config = dict(
    n_kv_head=6,
    d_mlp=384,
    activation='squared_relu',
    init_std_down=0.0802,
    schedule='wsd',
    decay_fraction=1.0,
    seq_len=1024,
    train_tokens=161600000,
)
Each number is 500 + 40 x the weight over its row's rms, rounded and kept within 0 to 999. Layers, rows and columns count from 0. Numbers have three digits each. The size before them is the row's rms in percent of the matrix's.

# down: layer 5 MLP down (transposed), 384x96, rms 0.0802, rows 45-76, columns 0-95
# up: layer 5 MLP up, 384x96, rms 0.0802, rows 46-77, columns 0-95
down45 095:485474533510511521575524409527554444492473522479508505517506482511554531472555454475532465429476542515508569527526549427504467491497450463526468473516545525494454523527440507492479542526544507477454462513490569430441436430448468449542501503477401503546516450490556471513491512574450580453
up46 097:478551458521517523509452495435454465589535480552502493553517557534493505564472500480485522494533436503463563498553452516456597480412539458564495469445498534495577539448477522462553466519498505471473457521536545497563508508495507538524540514480514546404492550533555551510513489562562490455
down46 100:596464478464508559426548476552453489493550447551579496532510475488527469419486498554538455433561434476520522521521535548510520509493506481483513529509493496509483419482491523488484438500557486497570506493566585507486481478442531523471587493496534489503437431532533494470500543492410547475
up47 106:525506473478463476459516495454545500471531554534508487513500467509410424469486502436537515547419473437509518501498558522440516502456445479489509500529519539527453487440522389490486527390462444470459456431499455540530498537500531506492510508520509435582469541466494489449471494484423448563
down47 107:480565534514451507494556539525517502443541443527509516450473506415495525532475479514507480456455489493396526512470547408425472509477445438496505490555456539520516537472446547531459453448499430577474445483532550468497533465539508508540488521509443432516448445475506436447525479491444502458
up48 098:501454428525459486495463485451521533491550472488550534534469467509585500450540563454439486558441451554510471452502538512457529478559506529512482553433614500513524517515497515571539474456476544410500477538473482451537540554549452542424469514539523490528532513451493473487436506513444488527
down48 101:486470521531438472509464409536497498491503498511463553507506460492525516474551532481397532464432513536506528536445496414459529515579454509470505536467493534492490483490467459546583506500472507516495513531481533561573540515616504465465488482519537458505528441504443503511503449544394427524
up49 094:480576472523542532423548517529510509456431472485488493506420460498443493469448582500474466449498500483466495474519402442471516489502492492457503487551454516545558510539473520504427510524553417480467484497533452512471522586534502523522500453525457570479481496524580433401503461534474467502
down49 095:506499510531508552481473503416515466531492460507437532507551529498544567562558403455486508586484535556471519478536535495533525485459496540526492566492523475462522526499461490486451480470490559461496482441496441556487548524526527486549454517476576455471523430440413520517609526465534458501
up50 119:560475439539531501496437534505501499497467461504528487580502459474486549461546483508445490528497502529463611527555537433433471514421494459501471519474509534510553447527553514472461590459441489462474479474529546556526519446591491511520432523515445474496473535509495496467518555520465512598
down50 107:502480530481491446494447431504574452487415436454474451537497503406529520536541468478490445470462508530472510504544493428478512490426522606538485493507458524523459432441504499448448532490471521492554488489513516537486526463529507426481560478476463448482461523465435481485504488616517467516
up51 106:522479524506513378462504543404488472429467528405516521548427513475557469524437465487470475465517502532544531448533462478498502443469446456491522423477479457473496506501511480481492487536501527521482453460468475453491513484490508485437464453531518566479491546542487470408478579537417461483
down51 111:518471549594531503586456443542470525487497516494505534549466492489485496525521501467536518465470481460442484547424485463512525528470448550452543496513481562429536496472520544500436544489560448540458468472485520504533444527538531554573463539558429543520598479532460459432480488447549504502
up52 102:533448502544470470453505445483553492463536469499469528479516592552515529440537547441472505503381475481519526531492443479406552481532570526460528512425490490556490502536485493445477549427538554474495506469472454472475530518536434523484439527556528476498505532454558503421462542479490489487
down52 105:523499477507439522428567497523429480511512486499518479439509466446470508494489432505508485489513482479533515547425443537419505501594463464508540471480527428402438446440467476455467513484589477526555543478480446558519508494512492488508567553449517504572459493472543514484487564492548502541
up53 091:436551485493548532451544522517455518447487457518511570406515490542559465572534552584467557463480536461494561551540517477522462484509478461497523500515569472489488440504482534515527485469516454456507438514417560461452559527493491493442580471535513565464453522462492478462448535519486512446
down53 095:501524514499486466462537505518516541519495493489478507417473471550524517459524511456481485520550428491523569533578548468577452599545509498533531516518496465398571522521501543473439542406473499512486477469390492566493557494426498479535512483425472502473542520496544463513499540510458517475
up54 101:520502407454460555475482507558567432520560563507557558463455520580535463465537510508504553547493519479507557553551549501561508545505490510478534448465551509420550424506559469472488551493511513575461452501477494512506583471487524513480519493479486497522438446497519502552476532541436511541
down54 100:489515538459545512556581549484497483524543577538541460520470508487514523453469476501471525458588480452451530519549493586461456598491549515523512484446492506440528416466474522533523479492583461533573473503480507523476432503496467549490455501447568537477541571522546494477530462453524541504
up55 103:554502549533526537472488536517429482440463544485513526508541494491467485516448506497518570489466479540460588432475526518550495531490467413430484455501493511507514511484462456447419505517451534420480448480427535443489526513533503544414458488541525420499418481505514526542516584454496535486
down55 102:588533540535466501503482494582588497497513492524489441522446576499514520425412491526513537472513517440564484541445482562508422499470483490453492523496530466521408478509410570538484444480448479518509456548488479500473501504484562542459494472531473503512462483433470531545470571487478510456
up56 099:471550495516527451495464537499561421532451482494469479512505465561450570502483552483472544549526485538460550487539492527505586490510496526498551520471481396465543420458537429493523522509445434461539578553494453509486607505502456453494483453528499490519522454561494509552504483561469500463
down56 094:509486514505477497567522489536452522485530516453473487495537514488458515571511446527453497411511495471509458519464460512493556505448604508454468525504494559586543463455552475498445418488452516564543503499527520430470435505531500497532580443489489505475496589431479486501568535514415499534
up57 109:488491419498556480513536572442493515454487497499445548556466468511546480482465466499504460449438421429454521547475465539557518477516469407501529551474492468475540533484508489478525581432494487514531535559500466521471504556581524534482435514450530477520474454478534441445485526500435420478
down57 100:473470475472521516507580518472497491485482467514480498429540460514475488502542446508488421434531482494475546524422513479550552532522443479573410555582568455462516555447568516487544451504517485590485547482532514498517487432503511548491475526409481496495428530473529465442552470493524493491
up58 119:498531419468484448431481459425462495487473477492495522539431476557496562485515591493499518514463475421481516473452466522506470409507435463492559441539446543574532462498504496493612535561469512404463458490505527471479477532534523489481472534489512466490460475464508546464475500446460503527
down58 117:447561445487455453491466442486467532459461525478510524496490453533544494550528523521535482580464497535485479433437519492502480413531473488593500479528450460521533414583534507457506471590490532481509464484451534473439462491518495591488508498520441439463538495471468526468532497438494480424
up59 113:536460510468493459433408520428503457520542491446463549510526526489493517485492490525549502495475561533596500506458455501504491497510470485462568513440511484562442561526464590478522516415524550517487401493480494470445516491518484464494477594518537462488511511462519511499441478566450576548
down59 112:515497447496437575417559530488520460394534473443524486490504466467524557525501466534481518478504474480462537522481374467525474490485544570518485509517491480531453579509409509495498466488500482523439480463498471551510513506518490435533558557460448515524576517529452580442507490536492479527
up60 097:521463481480458528435485506460559457470520493495513471567516520565605454508484513494488526478459543519416457488489469515468512441471471548580565530443499553476533520458565561548484530527477540504489483523488439523554515515516476446439478491516581573498467483440510513455440525478460423557
down60 099:449550474448479535515489374509495520512444518527505502500568463503456475542521482512486527589502472507399506508458489543485517487499527582507535554443449554521474548550504549513584486523462512520493549569488488508575565525497476489388510468505459487484509518447489531447510473550513533459
up61 103:437471479435481534563433516497471469546448447534529505527519499627467466427480536490442500575497536525488524575478560525501506516542480522519500474529543485417503499518540477496466514605513492467495472525520433466476493519561503487559439480418541528502512501478510466542478471493421555516
down61 108:506480511537476474530553501503465496415497541495447514491533556505531485516488465498463517451436595519502581494521535545562538508506506480455504526514472545514530560506458449451420486537501494432560532502575454548462425511528485468590498499474571485558561492555508512406514524467508545458
up62 089:461560444424476557535447511454504532541518503478528591608451546527561560444407478526510502503489552461570510464559525452539433475521537568496523515483469523421525543535460530515438496542457474496510507517487480427492498525468483513446554507490481442502485536501538508492532460487459501476
down62 093:408510443470454524521549440479442506463505513551514452545481549424530497506531493447506457522515483434495497533523549527445507592493535535476550519539540498485498509517508560452469578472480511439462533486592488442488502533413452521442489451464522554445473518522510415472473506545486539523
up63 097:508471506538490438463488484402487436565519473436539531512359481519493520534513451503541500511509473446521494530491534481471500460432545505466548417496533514522470454476507497530512510453472518522484479510504421418482491474577580485417496451528493525430505526534559434501515501461484510460
down63 098:530508505504476476456560445540527479495544553470481553508564502526502492479532552472522510523479464590534473517425520386503511527468408471515499546495484474477467545512518533515485554495524476507458555514428518508524479507570501583498536508473475630468493491548571579491527532530530526442
up64 099:527482467436475503573501519566480506455490478447517492495486523590467628468450528519539529501568480520553462465519500487452470460491532464453442518541454514527444486514503534527581532517454488524510508532475537536493501535476504470551457535526578505556474468455572511443450503476492416580
down64 098:510473543502499437496449433511544469530530553514466456500473501446554445401496504468474494528527459565512391486506539469485486442571539467521538521482504569576480419449540439478536458522550443537520556540501555475540505500465510527545507495499534500536517477546490449529478538552571488460
up65 093:481475561466464480630474472545467467434470473468443517501523496478493496503507470529534545548451517393555494526457464501521519458431584561512549479493522647516458484533491521467537529538536443485524511498455530538536488529516490473543496497437458481460498518524481478534484459495440511515
down65 094:552572571550531459441495495534533511505577500437440519489469486426509473431557527484556536487447486464521552465527490487513558584523530512480516422574476476490516533433513437490415507452497493480458513473518511493559465477464544540522526508532440483486576597520525495546471487498502514502
up66 094:455494470464479528453499501525557549449405495457538479534407522445517508509542549509497526525431474488489529499515516545481526514570549462434542511497585488501461431492575501498481586542512506466515473510575459464526546522584435520452570512473536496550509501496504550498494518493465557573
down66 097:490509461447500534486508448455550467567571531528476501408494450490530472425509517508476514498494518510504414557548553429539479472472475430528492527464473489479473469534428469513551528545527466497544473554478530488604585464534432552535484490561497546518532512497565503515564499463555488517
up67 091:454500478507510512512483518481437518487419468540521595540518479464519491539459505494579521518483420525561489490468362473508506494429453495443515518446521490482501501523538507458433524518417558504504516500552548465442456485589524543541477521470546527506503512486480407440500508453492535500
down67 088:513478452437516461525576475388479448523461476532488463460445532503431474521494496514440484524486514458486464527513494454508434483504537562508492509524502527463473491578540500508502554470527448612522528496425431509532499501481536457485485484569459467482475518504438502537579507601570489475
up68 104:490570536538499476499525590401463502482544448511431486531451570551482496484540468508544502507535525445510549463565480471538568441493484487520474515518530511430539529480513470461449564460531473477520450447584480479486469506504494454534539471495550441442441524546443479531512547483416482529
down68 106:500607548491462545451523508570500491483563494498438589503482453498469434555529518538470485518563448514428439555471443396479511436530502530465489519426511455527499471495468485519478499519510529535440524428427520485524480493498546469435496508508523548480428553475489547477496513533521473479
up69 095:457571499507545552462489492509475515498485448506462509515508447490455496500454503587528566504486532455441560457572540528450507565568493484502494511429561518524536486492435506566521540446418535459497513572465440440459515533469486457401454502521482462481426537517471466497509535476449508471
down69 089:476569516545550534546566516479446530520409449509491438498490467480508568457485440484458575484520522430508492463520517491469522538552538529515561543473551542476528487505506528429513487468488519519552435470528522582480481469475455455537451462535458469534551478563472497473569576518506572553
up70 090:503559460505583536518514532540440395432550549426538471462515571572598526558430591476460381532517515513528449515469468525485518523549510514482499448469512552508526520509532507529458461496522538472477472476506522519485523490542547526485513494470453462464482510539531520532462468466499491497
down70 099:485455527520439432468490463488577561525437442541517433491481428502438464472552437475525603441502471491420606492546500469533507457510517492515582518512477457451508494472448506509493500491492432509476503481542523480482487548547419524474474428557502487507507520507426517464533506522483500523
up71 100:461505501483474527547516492472490475497524465496584584547502533498466465450521497546428504565510428435544554498485432500511455398487517551504538523459510492416530460493517511467468535543474500483494500502593531480430524628527477496511502439504510460489484525510464454482488499478408450488
down71 099:525502556485491512436513431522475483567508490499435546578538561489488495561507540473441525501534421487474421434500503537476464546443489542507516533434491536539436392492502487524488448530528455497579483560439434448466511541503519499508506506533511468500564525523492508466542508552499434447
up72 109:528506488483459460491498529456438546519509506489498511544474519499525479523527535461447578542465542519443510452514453461549582522528520517539574480515527512474519490524501391465577500416539441522502447492531477494481514489476451555444580538561521478504565555480582426480451442481530518469
down72 104:536460524490528549411446542511504504526513530525498515557493431502546526438519467512403543445501493473510499510575463494527566541521508511573460518518558498549442493405478508498422530537455485552461543467489561553496432564555472516504517486445492537520510542432521510502517504534568552526
up73 098:520575465538457533440468551539540470519542433482531563526536562499499605481507512526539533490514499513477525421468460517509532483461541541429455530460465460548518528452567469486518583470461533503453524474507510464510512435481476434450535490432494485509527510541551504466399535505428507514
down73 095:473573493475471490490492557487513500539441454472554427447585467497526464503449463465491512502508542491558478512459477531510459519471565546448527541494455425477487501478494550540462565538429456515507559532441526494480403506544473498517589466475473408479544536496506500524488534538456461576
up74 088:432557428469491496491541533511557514515452457470490536511554441496454463529563432567505567567460440529512482541509499591400463430514477472515500512492519551494494523511483490545502551490508488396434486534509473441467484563503502493502485474412504476475464551471460536495512527525494447544
down74 091:567519524512476452488498493470533528489476526565510530578497465550533474454525508460472614476456487460446522462542524462485530537553458470558590500503525527564492522513421460481524486464553444458447479512510521463553462562555472540440502423576509586498523544479482489501507495487455525463
up75 107:500483491523444534419484485485565550528526471477490481453550535489531515498451595433502515505505529469513489506468488526525491476479417479451496555464452451481516548577463506453484528387445530538485399453516547511499566533494468468508493533495519576532497505475493495555456500493390515549
down75 107:449527530467491471416492559522488476499464540533506618509550539474447521540495483492555487483510473522481457556467456496523491400512467477552457579459484553443525594497466516520527550546488558511497458559548530516503549478523464505555463505482521559527535513518514562472458483474401489472
up76 102:536512503524474450505459494457526460587485557540479512587491504520574570592467459510523505577443483437426486482534479514458504520470515500550549413459512461505532542500506488506559537559497476467523468557523530495574562538416469469464483498443511535463516487519533443516506487543502435483
down76 104:511483458496451442438534473488535476471494510555509490459551480455506432516533534534539397550499509521463417507499506468453517427481549523533535525536475409544513501437547505520467488544549489518546549471522593553507583537467525535495486499461497494470485489469500546409525570443474495554
up77 106:474549508538507465437499519497540517488381544504440445535501497496511499516471508502565525490483561526463546451514477510518490541496574495496483467458516497492511430510544493498440562415460528500446450478593476497597504561472490521460488556480545593450481591501502489551504504469460471538